Weights of a small GPT-style language model, trained from scratch on English Wikipedia.
Architecture: rotary positions, no biases in attention or MLP, some layers without attention, local attention windows, shifted keys, gated attention, capped logits.
Training: a variant of Adam for these matrices, 249M tokens, 3967 steps.
Each number is 500 + 50 x the weight over its row's rms, rounded and kept within 0 to 999. Layers, rows and columns count from 0. Numbers have three digits each. The size before them is the row's rms in percent of the matrix's.

# layer 13 attention query, 96x64, rms 0.155, rows 22-95, columns 0-63
083:497524488510520558550543528383582462558470492514527471446539514488445440404558423423534466633558458520503519502460526588527459446445548513446506400515453526458593544446527494465530507473453446
095:529556453540475596524517452505502447488504559445341560469503534519490535467502383562508480617520475557494506481508569495512588513475529504498533418409521543483452603439481459495517521514444438
100:501536512455547480499479495488543459430418490544593491489494523392511475463602604361568459490535539411495463528546496547463407461562473562565548516478392516471544548491483508469527461496517483
116:490459498513448489407452513474466521552436521481490551494441482563483463439515471516418547550512426665525524475497485522570511526472491389474439509526446527437535483547502505362565559553500575
107:504524522509537544603584579481475473504569509527559524490554480491512542581395560589515467503537540454485535539452567517532529508468522575489512418407497487489397518406494482596502576581546482
092:538467562456498472482492518632498574436511548444382601538530561502457553465455496484482565350447509432494496451545536439467546471479482472506500567533563480527408545488482531516529524549546472
104:496454439471518488457405463432526447551556494582507513473521489536569420425555465523520480509566534653532456480495468507567495495458350481446514600491531483504498516568514516458467466521458421
111:488483473499468467427524531555573552505497489544491571473595506384381475487536437541479486428474625392477428465480529458503527541541511496437474515503507591521434550465485568512536534443517423
124:547470402456501446518471500428530502548403497574582539502448493452508473521533497540540436599570554535485486497456447512604486597512488470335457550574477499506462525532518525490528535448513551
091:477507497415525407503434549630505512463470479494549498478519578412506551464481578450578504484554591526517499434574442498466418498538469551503493637452467483505482594494430506457520501524526461
074:552481464501570486416524507574384487566524531506543487419412550470519565441494414534438484485581497504510473495524529519484553510469453449518525413444495415492486587572574571468549543455472594
082:504517696522459480499497557513544460432462424547518420536498469478507470533523497411436441558455604456494443448487431449489473547526597480497489526509495496559499440474454445529496446538450442
082:474526652501403464563492524527581494471501396553477474527486464524496504526505510406459408524411576476512507454496422506508452560451591464454479524520522470501506451484446412573493487530462416
079:538490383532549508544565466462469516487548487386512513515540449510449480543513556575593498550525467539470540545498516529509468407604501567470437507472447532475528437433450462452482505617586569
109:487516577380485518489451519514581534461479541593437501610447495471488533459472459405476486505448484450508417477508466502566515612407464407508517490487545487497421527582535478508509531417500432
077:483453552429500521579410498569496497424553458558551389586415476475488531526504491504554474421494533490487509494424480563493387548474526418498468527445606398495503509488529431517483499506431532
094:568541571390479517529412496514505505428493546551382471645458483452505516484562452425487445492503523461468411511500445537560451552401482430494494462479536447533456513553524497546516517460448448
112:560488429581521469567536475415434465504483491419541499398566484472514445544575506580535439545542517517447552520384530510484471461567541537489501399520449482526555537406541572498466473519464568
085:556496607474538604470500500548560562458555535518484535572437502438480509498453563469436499428483474536519462493559404467552522590533401477534535559524562494549512497550583498525555566435589470
136:425553578461514592504453535576562502406530475509446477578456515602544535490438469479415563460509537500589486453573459511554504469416474481521514571505560482497473446562455406536504533533507425
094:451469574593497438553515522497503418542409468488606468440572550500477539404528505482552477507455487532553532493455508455451441426523500629568484508442442504498530552491501533466496445583523400
099:531513489626460478446528482481520465501534489552473540512529414554486503414551476423496564537543470572519448450470503549503512568625597538462481566523497554447541530416411601481497474492445549
093:550490447475505483484555548506592490456528498594605604514560566442537464516409529449477383550469535515455563487608499522511559556566465491460541519461515454528543601465471450456514525543529497
100:474522507535489492497492527505490449562489501534507459415542464582535449467542533435516539642516478516576555390490536530450447468581633554562486521614549541432491492467451449545450516505474477
088:552420573524449442499504529477501551582443544451457489493511495512505428531581535457536456560374534522464454422524506469514502501506622492508452514502425596536427483455504496605438467491466407
114:378555571461510394463518540531586447536406455511546454449549487571512496466532525416514518491504536508611556424560483501435482457520570551597520525490476561492504537505456482459469468588464476
099:532512571405514531516553499512533418502558486532495501530514472473511492543630577501453468551501413438486462442429580533422541530554576486516486461441536486486425537439535529467493565444499640
091:481475437604480490554542482475545387518500537459505483500557394503534508559460639434402476567488470557497565544516531492479423569504542583533490438496488489446517545471460511580548550555534477
102:415463415471473408500527505591588539470560503515579642505500525464535432510413538515497450451434553438480543467589553512485514489463499442513506498474547516409479434477415508482510510490419522
099:437516449517495461531488491507560504468566503450481400484544501589510550531520596528433609456552413541576560425466597555464513491501523479481494513490512557447483500379457529557444488492427578
094:490544529606484466653518426555494455406492491480479503520534503407499501562524568458503441472423538468480533514550489510489478500525513568520486426447427473388545544486463455522546513630476461
094:474499561419453406463441528538460556533454520598512449417519522520480442522450436468559547504528582466587540429582473546480425441489590504493508497559547521515544399547481422450488503509453455
084:415484527537422438541590556476508485593479501448484403485592486556482529468411566475503537540518443555549524507523506478465444619537544527495487549482481565486438607495546544534502466524576420
123:605436466556477528563485401526503515463544530553467537537499472360471522545487467507446435406516487547411457584441448486560444520528461444488514459483473430535489474494548545557601485459568495
119:644469435525519555532501458483500507443542518511476569575480416427514477533436523506470393536430500502377461496427480498560507583523399452446441482495475495539493521468490551564512530441571516
087:459462427469661484423481547517450480488466476494524553474520496503504592479572521458576518473481499458576447454410550501536541533392482460553539411516474567491419543494470533417476503461565521
108:456350426613515512498501524448496488580476445425504526515521578499562520510536531522479554588459543522432525545429506460496492516350522476478469430459496531574458551476472521577439505496498506
087:516430561488456471457542506398507501609467444461547473480512467552564471513469502445487521569439435443480567377579479569426490533543506497496460491554560548473450528523466468519391603464525460
094:497592541402483437489483519480568398396475507598587467433524574495556523452478499462439503438550456459564539466523479500448449493516478544514443562486536436484523486505385405540441487475489517
105:400500467485562492515510475519482387548464429467490465430483476577520550504548544452453630483527490552615545462494531573504443451456561548575506450598593452430528475512501478485475528525526506
100:496473597479496469538535495461529420561531409455466495461508466567503508479574556456410558541424445584521449495468606442458570545492530516518510448546551523513540595493490574536444462439420562
101:615512407448520576562505451590494509442568527599468590544479515375531483542544518519458432455505547478405499423500528557525556473542526466548511485480497494485441503461511515420568535502522559
148:511409441463439507519500547527581543479489571547469531488535606426458396536465532491464468478365514444493446479531520492500554430538546533572515553492447573503527584521518450485431498440576442
094:473404459467404525434465532520597467553496486542444485539522578426381409473502429470416479493420486441480446440560506488517543406588500477563516473488513471462483562506525539520505442458485459
171:496421459494447476544527522518589518494488591544510514496487590434448409569442533491493515504343506442503448485548514495502548457539546563600525582510444599504524562533517458480448520485571467
101:456487524512492590464407544504556471537518417544402501557451526484490552433541412525414469510528508467440479456428530495542510396494517451462551448518577440438474515497470517539533396443393520
096:474422524472462530521491561543622528506520580555503537512444586464451462532426509459453531511374514449496450480537508467525571422503543532580538560493467633470514559554468444497509482430549473
156:477557562441545575447430548536502514482517412516446499554441487502518585426535399493481479513595505505476503474430503470542509482422503444423537434502546442434440465528450499489548419432375498
111:514429484546439440537566473467525478533491630510551479427544530479474440569475607504497497514402488495518474521561512513444507521588509553582472562484438612538568568470551507512486553538596504
114:468542545428546603486445589602530546474528442532464537547418526519515582463448387462466506510537530484491518465483507459546536428371524472476529505489499481457423478570425473469513449423443474
075:446501560511533572514498537607528518453537446560522550522420553510540530410429379485419448527510574513528521465431493450548567487370499477541510501482526445447485474527424452536566495432507525
176:462563536469551580465434552541495533427504398516461540573419508509533595437502388508479511452573501480519532463460463446571524471394498444463532478489559450462426454549441466475564461453452475
085:503477645567573486441474526550460557580488490467490503476499516444455515471481483501486474504562412616471489500593473480500576485604454522419525485428434434560585450497514510505525479574543465
099:474551382529558488532515433530546415336498435486589530522478549480541497520484507512484475384463527435575549499490494490553507485424474552561555557481496498509436541520421474519476500515600502
079:480541531430499496530467448510474496391410545455525499466562515494522508483534593392450465513500480511545502525558505521503484461538452506451572561599471612366497542547475428500451531538489397
086:523522546518554468502455526461439516492485536478433548550473463455448519473595473641563519506500453480544459513466473410495495555525515448412539429494572454450522393429585508411565571522475536
067:600494496466506514480434590567429607547563526505460492493490390520543456486579479539495541541482434503483545531454561463475500459520539519475564480520537583476503493525642604525497554483519590
069:491552584434560513553440467522533523475478561472499566465520548440531381503520582570591435462537545443553491476575488469496469415487427471523502483582526463420547459402486487528452511433476564
060:473488461500523549439519506599545511507476467502542535450538527454473442457426537418492362575503584506471555461522578508467494563552477474419482554467530426438413544417428482575440545491510530
067:504458498434453517539488515519518477538549430542495497494461385461513522446532492543533496498554436506407497516362442474492424562479484394460499403584468563498607451464528474536539478423442528
081:491484496509488444596519530568548459504554455535453484513461415568402532560520365582513522491449458501525476543460542469473513466347556504515481429484440469533435465509468519495567518533429567
086:560528491584514537476534479493534480557484486503542508559516528473396529452539528419530431629531459455476454511559546507490520598571597429479521556381505503497439618499496496497516424544491480
083:513541406443576541589548521630520486493532459486577479478479472512543454555461573544534526479508532433492605530428516472464459418468515509590483406514445545554505606469481532525450532518492554
062:461500552497529469386436612488465590494559436490506510546492411474525508510451462551569483473435512513469612434580473488438498474481485464502436527497498440530440396484502551524422529419533574
067:503468490514475493478482472473442502522542477479536482520515450577535447454518442485474434621521513526532510494452465569497432518438489559532483501595620464446513369451486541600418569503445603
095:499484533440428521414453539508480559600515493555492521444552432473454549422497475491516442555529492537385493452461508531500454517609477486385525410532508517455466476456632498450540508488436464
058:506475457509441527444528453517513418465471449501538473518504485504439527432446494432494407538526513479403503474482456523451447649488448437398451474461446430501487457455455412434524437526420432
090:519485587463467477471444614428444535531465592487386459524530476563427523485532421482471483576522467550480499452546460541444525486512512517480419542513467586504496463528572473391497518458428407
078:520492507502493528517506425473493527510516593486510469500492443503587506605546651548447563439457486526507505566431534483500509533534530526479575482561611568468543457496585599449516427477436551
084:547463422425471542492493596529491561528504528491421529490465588507515406426440428466570578516550543460511505458468484515513472503472457422545399593528515452485510495480480450546419603495588528
059:507517478488466468482416437619438449439459458554465513456481525505495497397493486513461407419550480470495499493435499487584498531584468448387482372537478444447471465488544412437517536526492480
068:527452512557493493426428522526437463409468532514468429502473461510543494502559448481423438472441534492502514494467518471462513639437528483467456534488580446486501310484494544508487575454540562
073:467522456564542469520517477515542442513469505491517459459492558566474560545415585503422453586588527556508596516418469566437477512484542571550439507489546497562441494434524464452516523636458559
071:457501599528503446535402425523583498513524515538500483387489561521520501510421574490428432542583532585525548517485516572491539439457487587548503554595531513521478483489465441581482528535533585